config.yaml
num_hidden_layers: 21
hidden_size: 128
num_attention_heads: 2
num_key_value_heads: 1
head_dim: 64
intermediate_size: 256
vocab_size: 8192
hidden_act: "swiglu"
norm: "rmsnorm"
norm_place: "pre"
norm_eps: 1e-05
positions: "rope"
rope_theta: 10000.0
rope_fraction: 1.0
qk_norm: true
attn_scale: 0.125
bias: "none"
tie_word_embeddings: false
parallel_block: false
init: "trunc"
init_std_qkv: 0.0462
init_std_o: 0.0
init_std_up: 0.0462
init_std_down: 0.0
optimizer: "soap_variant"
learning_rate: 0.0061
beta1: 0.95
beta2: 0.99
weight_decay: 0.033
lr_head: 0.00925
warmup_steps: 132
schedule: "wsd"
decay_fraction: 1.0
decay_shape: "linear"
final_lr_fraction: 0.0
batch_tokens: [16384, 32768, 49152]
max_seq_len: 512
doc_mask: false
train_tokens: 191200000
max_steps: 6001
dataset: "wikipedia_en"
Each number is 200 + 40 x the weight over its row's rms, rounded and kept within 0 to 999. Layers, rows and columns count from 0. The size before them is the row's rms in percent of the matrix's.

# layer 15 MLP down, 128x256, rms 0.213, rows 0-26, columns 0-255
087,165,125,228,183,197,239,203,106,142,243,205,201,195,216,256,236,202,239,160,145,214,220,221,149,233,174,215,192,221,250,234,214,259,299,209,270,186,207,226,104,250,272,267,149,219,206,195,208,203,244,270,197,277,234,176,159,186,247,166,216,240,245,221,166,133,151,220,179,238,148,189,230,174,213,169,217,194,226,214,273,179,141,191,196,210,261,162,199,208,140,185,172,214,225,206,234,191,259,212,196,210,200,182,172,217,191,201,134,202,143,254,196,252,233,231,174,194,255,155,240,257,193,161,176,185,194,255,124,171,196,224,201,120,205,216,248,277,248,210,165,135,235,200,279,201,214,221,212,145,190,180,224,195,158,301,271,207,167,236,221,227,218,241,165,190,204,266,229,215,146,180,206,184,252,227,168,209,266,213,167,208,147,252,251,172,131,183,206,290,171,155,183,112,220,236,308,189,135,240,118,235,190,223,177,166,230,172,279,171,180,147,165,154,222,155,184,263,224,159,190,125,206,208,203,241,217,151,217,223,227,140,194,180,229,232,178,198,108,218,177,198,191,295,169,157,278,198,210,190,233,233,184,162,186,207,180
097,206,229,211,219,193,190,137,144,217,203,143,188,158,186,239,204,140,201,185,188,178,180,177,248,159,208,171,187,144,196,181,211,284,228,236,200,270,191,315,251,142,228,218,243,112,197,162,153,146,200,252,223,172,136,224,280,295,152,163,179,187,213,188,151,181,198,204,164,201,143,203,256,218,202,244,154,206,224,226,266,178,155,104,201,190,165,211,138,212,207,156,166,251,216,190,210,196,231,205,191,197,201,183,240,238,248,167,242,277,266,209,245,275,237,199,225,104,236,176,193,220,211,223,252,254,164,215,174,180,258,172,204,233,229,251,155,195,251,214,173,145,204,117,248,172,180,176,248,195,218,228,214,174,265,172,220,131,253,195,223,248,276,137,216,206,266,214,252,194,210,185,209,144,155,149,187,238,210,167,193,179,133,204,149,245,157,189,201,264,238,189,140,242,191,177,222,222,167,209,201,198,216,219,174,210,170,193,122,190,245,239,226,181,210,187,119,179,200,193,191,188,207,206,211,270,248,193,263,182,208,235,214,162,229,125,186,140,129,139,153,163,295,158,155,115,216,185,272,251,196,292,246,175,241,140,240
096,184,183,198,199,187,256,223,157,166,136,197,143,228,142,87,184,202,229,217,188,212,201,177,173,186,295,202,250,187,173,192,226,164,181,176,147,231,181,126,221,227,182,230,198,212,234,242,195,153,189,247,218,234,282,196,181,166,205,207,208,218,166,218,165,254,226,185,196,186,245,263,184,214,201,249,232,164,275,194,199,226,178,218,171,234,169,240,159,173,273,308,265,165,231,172,201,191,160,205,163,191,187,239,212,163,199,153,256,216,147,197,194,141,197,157,265,148,282,153,229,281,195,208,223,220,161,247,186,174,216,244,162,180,211,258,252,133,281,192,198,147,188,220,179,231,259,134,231,137,149,201,234,159,220,130,214,222,189,134,219,250,152,234,275,192,216,250,120,167,208,187,248,208,240,231,235,160,102,164,246,200,211,206,203,217,246,184,208,150,219,243,139,162,195,242,136,219,110,233,120,162,250,167,161,167,214,185,242,215,276,104,244,198,212,198,160,215,230,214,270,232,193,166,245,175,273,162,155,211,187,199,109,222,201,282,157,105,172,198,155,209,205,192,189,171,148,164,167,238,193,177,173,251,234,206,177
093,193,174,258,153,201,170,237,230,198,219,258,259,120,185,221,176,250,215,217,231,163,150,188,214,246,165,199,171,171,155,192,189,135,161,262,183,212,237,250,224,182,211,194,201,249,169,205,189,204,164,208,189,202,297,223,190,201,209,154,157,203,267,178,208,244,156,222,176,230,202,150,191,205,193,140,179,206,223,178,266,228,163,123,241,190,128,163,200,166,213,205,234,123,247,225,170,137,218,272,221,235,224,269,226,201,122,159,173,202,234,219,206,181,261,217,183,116,255,186,189,214,169,204,189,177,185,174,182,219,189,184,230,155,259,186,143,215,251,214,214,167,207,195,114,251,244,176,159,219,164,165,196,169,267,197,244,198,206,168,296,172,246,184,197,117,167,209,261,198,165,149,294,249,166,159,230,145,251,199,232,182,177,96,179,128,231,188,205,175,230,255,187,103,151,148,231,257,175,201,149,163,171,257,225,214,263,207,223,231,190,197,199,208,253,208,301,241,175,170,161,235,163,141,268,161,291,211,218,249,189,277,227,183,242,177,170,240,223,195,142,150,204,202,139,243,250,175,181,260,206,111,162,170,259,125,221
091,239,197,151,191,254,183,130,212,173,270,115,161,185,215,204,255,175,117,246,260,234,261,195,239,231,250,150,259,230,245,126,256,244,198,234,193,184,216,248,198,200,185,198,264,226,166,228,161,211,216,253,265,139,184,191,254,138,244,252,203,253,195,139,182,207,138,179,172,146,210,184,178,166,267,223,200,238,233,169,255,208,255,160,266,179,113,232,201,200,227,199,157,178,216,189,173,147,251,276,223,254,194,190,271,195,264,221,237,287,209,169,213,174,137,195,163,176,178,161,232,136,149,144,175,244,227,160,213,188,170,227,199,198,201,174,292,190,169,211,172,232,204,223,162,181,212,232,241,240,177,245,210,218,257,214,218,212,218,171,153,215,189,259,262,172,182,190,198,205,208,189,210,236,151,225,209,227,265,239,152,138,243,166,181,197,160,172,186,171,230,291,216,234,189,188,215,213,246,180,228,80,227,153,218,173,166,182,139,199,231,208,171,121,132,215,215,238,151,212,194,164,179,252,187,161,159,220,225,227,113,241,210,214,184,217,147,353,182,297,204,181,259,175,237,165,244,201,192,208,220,228,205,228,254,238,159
102,275,152,209,200,185,201,159,244,179,157,169,191,183,220,249,184,243,206,250,224,285,174,220,212,134,139,257,202,236,237,181,240,189,263,212,156,227,208,171,283,160,252,158,187,186,216,183,152,131,226,207,237,236,139,183,244,144,278,144,240,199,181,164,179,177,217,220,180,242,216,141,193,193,181,292,269,249,198,83,165,244,272,252,217,262,207,237,236,205,232,172,157,227,236,232,197,202,220,188,167,162,186,217,122,180,161,204,138,234,214,190,247,172,158,229,199,259,149,200,207,241,261,258,174,166,226,173,242,221,166,229,237,162,137,186,208,263,201,228,145,152,263,138,248,157,226,219,167,209,264,156,141,207,162,170,196,153,269,224,160,192,168,269,199,150,235,174,186,163,249,187,243,279,177,161,174,224,223,209,133,210,160,252,178,211,225,198,239,195,260,183,249,198,212,168,212,254,209,140,242,188,143,277,205,266,196,218,207,272,236,183,161,263,179,273,83,197,164,234,184,254,239,180,261,213,148,234,227,261,202,196,196,269,199,265,237,195,184,248,216,235,216,211,216,244,219,234,262,185,181,234,182,257,166,226,209
097,152,234,186,243,176,74,190,252,196,184,148,187,190,238,220,184,177,176,191,226,209,189,201,191,143,183,183,239,227,175,177,212,138,251,211,249,203,186,253,240,253,201,171,200,179,235,195,251,134,251,185,164,143,158,217,194,183,207,169,193,95,218,197,179,220,260,204,271,182,182,212,224,188,99,210,238,274,220,227,194,200,194,250,266,222,213,131,165,137,252,185,158,254,257,271,234,193,214,216,214,250,142,171,208,188,231,236,227,254,155,202,221,167,145,221,201,155,290,216,131,171,255,239,191,215,195,194,165,188,183,197,157,255,156,171,248,199,196,187,318,172,245,247,176,196,170,216,145,197,169,115,301,199,202,184,187,183,236,183,159,199,233,162,185,152,217,145,293,168,159,219,253,215,217,138,88,241,192,177,193,222,266,196,249,165,255,205,250,182,274,237,198,188,200,186,207,242,186,235,215,177,156,138,170,216,183,236,211,163,213,167,163,266,253,188,178,250,138,220,225,172,221,193,189,234,226,219,195,182,120,110,180,167,207,227,220,190,221,250,110,154,222,241,277,198,188,161,213,214,233,229,205,176,115,134,266
095,126,191,171,224,225,230,123,159,242,238,254,155,144,161,164,227,181,238,192,223,220,243,175,209,201,179,208,155,280,181,210,137,137,204,227,132,211,125,141,227,245,225,119,181,279,193,179,243,138,194,130,155,183,262,213,212,228,162,174,196,112,199,166,237,234,161,272,260,197,204,248,265,147,232,236,187,149,186,141,180,199,213,272,239,212,201,253,197,249,145,141,237,202,168,271,179,186,185,189,136,224,159,205,258,111,97,170,205,176,223,212,230,200,211,249,146,242,211,247,265,223,234,194,169,253,147,184,131,291,195,242,241,181,203,239,193,237,193,187,200,146,199,204,211,200,219,170,128,165,183,213,196,204,140,143,227,173,169,198,210,211,151,154,149,192,141,190,263,205,217,181,206,152,225,223,170,239,251,197,249,180,259,250,219,188,148,218,154,175,187,166,160,204,166,173,209,209,184,216,171,206,222,199,122,218,108,210,130,163,241,141,197,243,106,217,177,116,178,158,224,227,201,246,195,200,169,130,212,225,174,212,189,216,201,152,297,175,215,188,176,156,274,218,220,269,269,208,143,174,181,231,205,155,201,199,205
094,199,192,216,215,100,189,148,196,209,190,174,266,189,243,228,176,181,240,218,149,233,239,211,239,243,307,220,171,171,215,261,226,217,181,154,261,254,236,259,225,165,92,250,231,267,199,147,218,200,166,152,245,184,184,148,177,218,232,214,252,195,137,266,94,209,268,142,228,229,209,213,199,200,230,196,201,293,237,142,195,261,216,242,158,214,130,214,183,165,173,190,197,159,170,222,242,204,293,250,161,190,271,185,253,234,184,205,190,223,192,271,220,218,286,221,214,176,185,194,162,201,202,203,154,203,215,199,149,189,234,258,262,201,238,216,211,235,219,174,198,276,185,209,187,174,169,161,146,182,258,182,135,207,215,267,159,237,251,208,209,206,222,155,209,198,172,205,221,164,171,249,276,226,185,293,229,243,172,158,278,221,154,168,224,207,144,258,126,238,169,236,158,179,186,175,218,251,227,229,179,195,228,165,234,133,147,174,262,185,244,218,185,177,174,169,240,171,168,157,221,163,172,267,245,159,234,125,251,221,154,202,199,294,172,128,256,174,185,157,250,232,151,216,227,213,249,163,171,251,191,217,179,193,206,176,114
089,220,214,188,191,242,179,134,211,214,184,214,218,167,221,222,131,235,175,227,126,193,226,252,180,160,190,215,216,185,150,206,171,213,145,275,288,175,165,224,155,194,199,211,189,176,197,143,169,171,254,227,231,130,224,240,196,138,159,162,223,173,278,217,215,144,207,207,179,195,211,220,163,200,235,195,174,215,216,185,263,208,171,254,222,147,283,224,201,148,164,162,235,247,181,205,266,201,209,162,310,161,175,244,219,188,126,155,249,204,141,226,179,241,125,146,130,195,188,231,191,155,188,225,195,228,181,249,124,208,172,224,258,242,174,192,227,207,184,172,165,249,253,135,193,186,222,114,148,255,266,156,84,199,208,212,138,130,176,238,188,251,200,188,238,240,233,206,200,201,236,149,196,141,257,152,260,130,120,168,229,214,187,235,243,170,175,166,196,232,145,202,142,196,185,214,230,152,232,150,202,211,165,133,197,162,180,217,212,201,183,177,184,144,233,178,220,194,204,187,164,219,109,243,208,102,143,260,152,81,190,218,204,190,170,222,224,212,212,114,215,165,198,189,218,224,143,206,203,189,324,144,189,248,207,253,221
100,153,216,197,272,209,156,177,236,224,223,213,208,178,254,202,218,180,175,215,253,195,314,156,181,241,234,166,207,186,232,208,166,195,196,257,229,270,96,229,226,179,174,127,183,199,287,244,241,171,233,219,237,209,166,171,182,199,250,227,186,214,188,249,294,113,110,241,161,200,218,195,193,200,141,167,256,239,223,152,204,201,168,173,138,215,246,235,155,204,224,202,162,275,174,192,201,192,221,208,210,245,236,187,174,162,304,226,153,201,168,190,234,185,212,127,215,240,197,158,188,109,227,216,202,241,185,200,197,95,258,172,197,154,172,205,182,222,225,178,85,120,138,156,230,232,204,243,208,177,173,184,169,141,206,143,213,217,235,216,266,231,141,248,177,211,204,138,193,194,232,201,172,246,149,112,183,183,173,232,183,265,233,200,192,187,225,277,166,234,150,209,216,148,254,204,200,215,232,215,235,220,185,189,159,202,204,175,232,207,295,178,123,255,115,162,223,189,177,262,186,217,172,216,108,261,150,228,182,207,174,146,281,183,255,168,256,212,180,184,249,164,171,202,237,179,187,98,159,195,187,201,236,207,185,167,216
092,193,215,215,193,233,215,228,262,139,210,201,226,212,235,208,279,218,274,220,164,228,152,145,218,191,199,203,205,214,202,163,142,194,140,261,219,177,212,154,198,155,205,221,204,218,204,189,233,231,201,167,154,158,194,295,219,145,239,221,233,199,291,180,169,224,206,210,220,169,139,146,177,192,206,138,188,193,121,203,216,248,154,196,216,213,115,174,169,203,217,173,215,180,237,216,127,252,208,154,224,229,208,148,207,167,235,202,212,248,99,214,123,250,207,200,205,179,171,187,233,194,240,190,232,178,199,214,226,222,211,257,207,253,87,198,229,253,224,184,241,281,225,144,195,157,212,218,170,221,169,138,196,244,108,200,110,185,144,208,136,191,194,227,201,272,151,214,252,185,200,199,158,201,214,165,195,188,193,236,220,215,270,175,161,227,224,248,226,155,138,143,200,187,214,265,158,245,194,183,204,274,192,208,262,145,115,213,209,261,224,186,110,131,230,164,167,116,211,280,182,194,187,225,178,209,196,264,140,160,215,124,206,178,238,194,323,222,175,183,190,169,258,236,202,256,199,208,162,268,165,82,226,251,199,132,185
101,196,153,244,242,183,188,141,208,219,232,135,248,221,146,199,218,255,194,279,174,180,223,160,162,210,167,140,195,218,189,288,171,174,202,177,184,139,174,219,186,214,212,94,186,218,224,191,240,211,200,234,209,206,169,198,229,270,147,257,237,202,243,231,194,167,241,186,184,294,210,139,145,210,62,201,214,200,198,244,134,186,187,203,199,256,178,125,251,186,213,242,173,194,181,199,171,237,207,174,205,229,232,180,188,139,195,196,196,132,195,133,223,229,167,169,185,216,200,230,257,265,278,243,150,208,275,163,242,211,145,201,171,206,178,207,214,200,189,196,164,121,192,213,179,196,210,219,187,215,137,169,222,218,167,141,135,148,218,137,265,263,203,228,265,237,153,193,161,199,207,163,229,156,239,192,160,239,216,178,191,221,228,230,212,213,229,227,229,167,177,198,186,258,98,181,260,230,202,266,165,213,201,241,301,269,173,275,168,255,146,174,202,204,273,228,223,206,197,293,153,169,197,215,215,102,135,174,146,248,152,183,225,216,272,245,197,217,168,295,195,231,178,253,259,103,207,159,209,244,162,219,187,229,224,202,158
100,272,172,209,258,184,134,157,216,221,196,219,271,275,196,232,267,154,187,162,195,191,228,210,204,109,262,133,190,234,219,109,210,164,264,192,232,235,154,150,151,213,167,189,156,148,251,156,227,178,182,205,196,154,153,239,181,216,141,237,178,92,161,135,193,193,214,183,190,208,172,193,195,164,180,181,120,183,259,198,173,184,192,139,221,209,211,203,212,195,282,274,174,225,147,226,240,200,209,225,189,162,158,233,165,101,265,216,174,227,148,202,201,190,206,188,230,152,242,141,210,250,170,228,208,260,217,179,176,131,256,193,168,165,235,189,159,191,181,216,210,260,166,243,230,171,135,244,266,188,215,209,211,132,168,198,163,204,207,216,163,209,280,182,167,136,166,250,118,211,177,169,116,173,185,203,195,176,135,188,167,212,168,198,198,255,177,210,258,213,223,329,256,215,189,231,165,255,218,214,206,201,142,228,221,170,153,139,253,147,181,197,157,175,140,263,177,210,180,147,175,272,134,217,236,195,160,214,255,95,213,183,247,220,161,172,239,218,146,198,115,163,228,193,239,141,196,199,166,198,164,160,167,169,256,181,222
097,208,229,229,207,213,200,195,215,172,163,195,160,198,253,211,314,153,189,251,206,197,266,174,208,241,254,242,230,201,137,232,180,208,151,140,205,133,203,275,230,224,202,200,162,123,225,245,220,229,200,167,163,221,221,215,263,195,275,326,186,160,183,228,197,285,214,184,213,220,164,233,172,262,139,253,202,168,191,185,257,175,200,209,248,212,180,192,199,230,211,150,177,221,173,185,174,175,198,211,205,206,177,213,190,173,250,237,167,187,228,199,148,163,200,254,161,101,164,188,133,187,169,185,217,161,184,237,171,228,266,97,239,226,178,154,215,215,245,168,253,187,171,173,157,210,178,280,186,237,174,154,204,156,159,204,182,219,217,272,170,268,173,208,269,216,305,162,201,227,146,199,112,157,223,211,257,214,209,158,170,318,270,117,203,185,198,187,189,244,200,122,226,231,178,200,170,171,131,181,191,244,242,168,246,238,125,216,170,252,205,182,274,217,228,159,196,139,206,116,167,182,146,202,165,205,186,211,164,246,184,139,299,212,145,170,255,163,192,209,171,193,208,180,206,186,189,257,191,185,98,182,180,224,221,177,134
131,271,255,179,134,212,251,173,218,184,193,240,210,245,154,194,168,254,164,257,252,213,212,259,140,216,204,131,153,186,135,175,162,216,125,228,261,191,256,203,146,163,253,269,242,233,182,214,181,181,193,151,230,210,281,132,194,210,228,146,191,162,265,268,164,212,227,193,264,158,122,197,242,343,249,224,262,162,199,188,230,245,219,199,154,233,126,197,220,206,241,163,194,164,152,253,161,233,214,152,184,184,162,246,155,233,184,184,220,229,207,252,199,131,225,201,219,214,219,161,181,209,166,131,293,210,193,195,129,215,212,126,255,143,113,168,143,201,184,202,123,236,197,232,309,186,190,212,229,170,197,178,164,243,193,161,190,237,158,218,145,235,199,212,159,207,158,257,208,161,206,175,144,173,195,229,172,197,230,189,184,189,181,175,147,256,272,190,245,205,201,243,196,169,212,229,181,162,269,146,154,178,162,147,92,206,258,211,220,237,239,150,204,177,173,223,196,259,172,138,239,205,217,177,212,179,168,239,248,158,183,168,215,206,238,237,187,179,204,250,111,152,201,226,216,185,198,164,276,188,208,192,146,265,194,188,198
097,170,174,140,226,249,263,119,193,212,209,170,247,129,208,161,197,220,234,91,217,271,258,220,220,140,276,232,144,192,180,205,228,151,227,187,168,179,152,152,195,221,138,160,138,142,147,190,167,121,230,244,201,142,260,196,209,273,152,163,181,213,144,254,135,240,226,199,229,203,231,211,280,217,218,216,243,191,249,128,224,284,180,201,182,122,234,264,199,215,181,216,232,233,200,154,275,292,194,221,196,210,236,238,192,269,201,165,242,220,291,186,197,142,197,201,234,160,148,262,183,129,230,216,182,262,238,224,202,132,224,240,208,158,165,192,174,183,214,135,198,185,175,189,114,182,202,184,176,204,234,226,134,131,179,216,182,257,149,215,139,234,118,209,189,225,272,212,161,218,170,240,189,178,221,226,224,120,196,165,189,247,178,189,133,237,211,176,183,255,165,191,213,163,174,237,158,213,183,170,248,185,205,186,206,184,286,246,195,222,185,165,216,215,154,154,226,203,187,131,271,240,195,227,241,206,182,190,209,230,230,239,208,215,261,190,223,164,135,276,172,248,115,239,220,197,197,220,184,235,223,243,189,173,264,250,239
087,200,258,266,174,178,191,124,264,205,259,179,157,217,195,214,125,284,226,244,201,169,188,253,197,184,165,163,209,186,188,231,175,173,184,173,157,195,219,168,241,215,171,192,223,205,197,225,174,154,158,226,145,177,191,171,171,256,210,149,229,158,216,219,168,236,232,212,118,187,266,159,210,292,114,213,217,207,127,230,219,217,223,200,205,257,258,230,162,159,174,176,225,194,185,193,242,182,196,210,192,217,197,235,240,200,121,207,269,234,209,184,191,241,204,222,158,150,263,162,173,160,126,226,222,209,126,180,167,208,164,191,222,242,215,201,113,206,289,146,189,237,244,81,169,165,178,174,210,207,159,264,144,200,164,173,224,239,209,212,196,195,200,216,227,199,196,172,192,250,163,183,201,208,196,183,155,191,298,194,168,159,154,182,181,218,185,206,211,111,161,177,206,188,232,191,188,247,269,168,252,129,107,216,224,222,174,198,272,168,176,196,297,258,166,262,258,187,142,140,210,294,128,249,240,156,180,103,311,152,155,223,207,178,240,141,238,224,224,164,141,218,187,197,199,195,200,228,225,192,157,141,185,112,165,235,182
091,105,241,104,201,197,260,251,192,175,205,148,140,173,136,178,243,218,250,216,207,199,235,186,191,202,196,193,225,202,208,152,167,222,86,139,188,133,209,203,180,234,184,195,211,250,285,222,189,230,209,248,195,263,204,243,171,259,227,164,179,166,224,206,211,218,152,160,193,150,278,169,214,272,185,202,258,166,199,184,229,147,175,224,260,246,193,254,196,196,187,210,182,247,170,179,166,201,234,244,208,205,245,175,216,255,218,226,205,186,179,185,264,181,168,150,194,163,215,171,237,260,166,164,215,219,204,120,159,194,266,188,230,188,221,187,159,145,188,181,116,141,294,105,139,235,92,185,204,224,283,261,164,270,212,220,263,183,263,215,173,187,217,227,180,263,185,261,296,297,215,157,248,208,163,160,125,197,208,195,244,167,248,164,195,215,260,209,176,127,237,186,161,237,242,191,254,246,169,191,262,166,167,275,204,216,172,233,160,142,202,213,173,205,168,205,177,266,239,225,222,224,166,259,187,135,171,194,219,133,209,207,202,259,170,187,206,206,191,188,249,268,175,151,220,239,221,208,187,183,197,172,278,259,211,241,224
100,194,216,215,182,174,181,226,166,203,235,195,255,213,167,208,186,181,208,102,214,140,229,220,230,228,213,240,275,166,244,157,184,222,167,246,224,233,192,166,190,267,178,139,220,173,158,208,256,217,166,163,245,181,174,237,246,240,154,157,174,247,103,189,144,204,157,213,177,211,273,186,210,191,214,187,238,213,165,206,294,156,140,163,202,171,245,192,192,232,168,172,164,226,260,177,171,245,207,171,212,155,247,125,195,264,145,189,180,289,135,166,174,221,163,175,214,242,234,166,157,177,159,143,172,178,241,141,178,184,249,209,220,282,214,170,111,228,156,241,121,203,214,221,199,181,196,234,218,186,169,268,174,144,230,234,198,193,100,214,260,174,231,243,236,179,200,305,237,166,136,204,177,259,177,197,165,235,169,223,214,256,264,215,164,155,171,259,235,175,278,214,232,195,220,147,147,156,215,168,223,132,272,101,160,183,198,143,201,198,231,227,195,231,199,252,201,274,213,291,190,146,196,160,198,194,238,183,226,231,146,236,227,253,221,262,210,160,244,199,202,121,230,215,230,245,180,184,245,239,230,193,142,211,185,317,209
102,207,204,159,143,162,188,202,208,277,208,190,147,170,265,250,198,220,181,169,224,208,244,198,151,121,182,181,241,130,245,278,226,179,237,231,247,164,167,179,170,266,224,267,242,192,115,141,221,183,152,191,126,165,254,248,210,219,226,157,247,226,267,145,215,268,189,183,201,253,237,206,201,139,212,242,166,215,155,205,256,234,263,202,166,205,182,203,267,153,127,177,299,195,190,235,195,207,223,177,159,198,193,164,189,237,157,163,268,187,169,205,216,273,136,210,277,220,190,213,196,189,233,161,201,193,138,192,200,221,150,150,175,158,193,164,156,196,214,236,269,262,185,217,236,193,192,194,230,136,187,209,284,193,166,272,170,236,148,216,219,189,186,241,186,180,242,233,282,210,231,177,112,195,162,236,239,264,209,180,197,180,199,148,209,188,178,142,204,183,266,116,180,156,179,275,223,197,226,157,212,173,251,170,159,158,174,188,133,259,178,195,129,178,203,171,276,234,235,192,217,244,156,196,176,231,198,154,251,166,297,263,169,240,230,199,183,110,181,164,188,245,254,167,126,260,210,190,260,156,159,234,180,188,221,151,256
098,189,154,180,192,238,188,260,204,188,209,134,238,176,176,210,242,225,164,155,284,197,214,135,237,166,167,259,259,229,221,154,198,220,223,142,173,210,89,211,213,119,248,208,244,170,221,191,170,215,208,168,181,254,199,170,184,220,173,174,262,186,208,220,221,167,205,183,162,148,178,197,169,195,187,127,257,265,266,174,214,168,191,181,239,246,174,181,204,208,235,120,205,222,133,140,185,253,181,228,223,200,237,190,152,232,201,277,140,258,210,224,182,161,151,242,225,147,189,201,275,182,153,236,218,215,255,128,183,162,171,178,245,247,140,223,232,208,172,217,236,105,181,114,170,264,174,212,265,209,250,170,217,131,166,203,230,177,222,182,207,177,223,150,168,176,235,230,171,239,189,201,177,210,197,153,291,150,195,230,190,209,244,240,210,219,278,185,196,195,164,90,195,172,263,185,149,152,204,237,285,120,184,194,276,150,254,221,207,167,212,211,142,224,220,147,269,299,211,157,240,197,247,203,183,228,173,195,237,220,168,235,243,165,203,232,149,183,195,173,252,179,167,134,172,153,239,124,269,246,181,178,137,159,226,121,196
095,89,227,181,209,164,222,236,203,250,132,269,193,194,186,199,234,208,240,196,155,210,283,190,256,156,259,172,173,162,181,166,97,188,181,144,252,191,245,274,126,166,120,155,203,247,143,229,253,138,277,201,220,191,172,223,230,246,207,213,206,187,328,91,224,166,143,202,264,206,182,206,168,193,186,198,175,248,141,172,154,182,166,249,186,242,246,213,221,223,183,206,191,122,261,200,274,213,189,225,226,182,195,159,256,195,178,203,206,245,203,174,225,228,288,177,191,205,253,233,168,190,174,191,193,192,244,197,176,209,212,187,192,191,195,228,253,204,185,246,190,276,152,194,224,175,151,253,180,144,189,183,127,248,223,207,135,171,163,195,143,180,246,288,162,160,223,169,229,165,221,183,248,213,195,143,161,265,229,119,167,191,236,150,212,257,207,206,243,169,174,155,231,233,186,193,176,191,237,196,227,230,141,198,195,203,155,278,208,150,255,217,188,213,180,149,250,199,199,186,230,186,151,119,245,171,216,170,231,276,157,195,205,136,260,176,169,190,154,198,110,222,234,280,161,182,207,232,217,293,217,178,235,150,166,179,208
114,223,153,198,187,156,164,179,170,260,182,136,210,224,169,128,202,175,210,181,152,152,160,154,198,191,236,179,216,188,162,175,154,224,241,201,211,226,144,149,242,126,127,267,178,120,189,240,205,285,136,157,184,266,250,130,181,254,192,226,213,212,191,217,175,191,121,172,146,214,195,214,130,237,243,241,236,231,197,183,187,255,232,206,146,203,195,129,178,195,213,239,282,238,162,208,249,165,237,217,164,234,288,198,238,153,254,193,190,124,196,166,247,213,166,181,197,249,138,174,200,203,206,233,198,122,119,234,161,220,172,209,159,179,180,155,203,192,197,230,205,167,197,194,169,188,201,224,243,173,200,169,201,213,194,181,134,195,229,151,221,241,216,231,172,196,225,151,184,256,221,195,194,247,173,287,226,240,184,235,210,284,228,210,198,247,241,232,201,192,151,212,150,200,100,190,186,266,174,236,220,228,229,213,145,217,236,208,178,244,162,196,253,193,161,262,133,162,183,134,224,201,186,175,211,165,160,241,163,218,189,224,122,125,278,122,175,114,150,272,237,216,249,124,258,189,221,152,172,336,183,180,170,161,203,126,183
107,167,218,179,145,167,139,177,204,215,206,143,197,161,181,125,223,235,235,266,212,232,144,118,171,151,265,262,186,144,207,147,225,151,186,169,185,204,166,185,234,200,202,214,175,240,230,144,178,149,253,226,204,136,248,196,194,179,203,208,285,124,212,169,248,191,262,189,232,185,168,272,236,183,221,200,209,203,219,216,141,268,234,152,226,242,200,246,186,174,243,249,175,229,200,131,118,215,243,172,228,178,119,129,192,139,230,109,207,208,228,229,265,228,211,188,190,139,254,156,169,166,198,244,214,237,152,120,309,127,217,236,179,200,170,226,256,249,250,230,169,199,207,212,126,214,275,218,164,263,210,218,215,189,171,204,231,248,187,88,145,187,79,138,175,247,200,207,178,245,193,157,184,227,209,240,124,223,222,183,174,197,156,205,181,198,214,191,216,174,198,186,226,132,158,150,228,261,277,208,184,156,203,170,233,194,196,198,224,246,157,215,154,203,246,239,177,189,169,173,159,206,280,202,131,248,160,217,198,184,250,210,121,213,198,179,263,178,246,193,223,204,175,196,240,216,191,195,150,177,222,145,300,190,216,162,235
160,191,207,208,221,231,211,213,218,213,264,171,305,159,173,171,195,204,209,166,195,204,246,134,207,248,212,230,190,180,195,114,258,225,231,255,239,155,98,244,183,191,210,191,239,171,194,187,237,146,182,188,182,87,233,201,232,130,167,218,168,149,245,162,195,212,215,196,102,232,198,171,186,297,100,215,210,138,206,234,157,196,223,228,137,208,170,127,204,279,242,168,202,196,141,167,169,182,184,258,223,179,200,204,179,219,217,171,200,199,240,200,191,154,201,174,130,231,257,134,164,152,165,174,81,219,213,196,203,227,272,215,38,220,235,125,191,230,259,184,208,173,129,237,239,219,185,200,210,184,161,149,249,223,259,219,183,213,175,221,225,163,266,117,132,161,238,195,86,159,206,231,201,238,178,181,199,220,253,251,195,171,238,195,206,194,183,155,197,176,261,208,234,239,208,210,177,135,228,177,200,219,240,172,134,236,169,200,210,163,186,130,169,168,179,214,189,215,244,242,198,141,181,226,187,143,133,198,197,179,128,209,198,155,181,257,167,214,234,214,193,186,177,158,223,264,181,109,184,214,225,208,153,175,185,222,214
096,159,221,164,180,165,198,261,179,169,182,272,169,272,168,200,230,191,204,175,240,97,220,135,217,202,229,238,249,226,141,214,136,188,137,206,162,144,154,276,184,189,250,261,130,231,235,199,257,211,216,212,191,266,164,205,238,255,192,258,160,216,271,116,220,136,213,197,173,204,171,215,217,180,164,193,230,149,195,234,196,183,214,178,284,254,235,201,198,198,178,203,162,177,164,192,139,249,239,246,130,177,229,154,187,221,202,154,138,179,267,256,207,180,214,184,108,230,206,205,229,228,214,163,150,249,203,210,214,160,228,219,228,149,176,228,232,224,249,158,206,132,185,103,261,254,188,221,207,202,258,207,210,292,228,234,192,133,147,141,222,273,206,192,160,270,207,217,178,147,193,175,198,203,202,231,121,179,204,211,246,222,222,209,221,181,205,201,203,152,192,155,259,188,246,261,299,237,89,148,196,186,221,175,269,201,215,221,175,229,212,207,202,179,240,222,323,164,163,201,186,173,187,166,218,293,221,159,187,216,171,196,219,251,127,233,246,280,235,180,244,201,264,252,232,178,169,173,199,201,181,227,176,242,178,164,134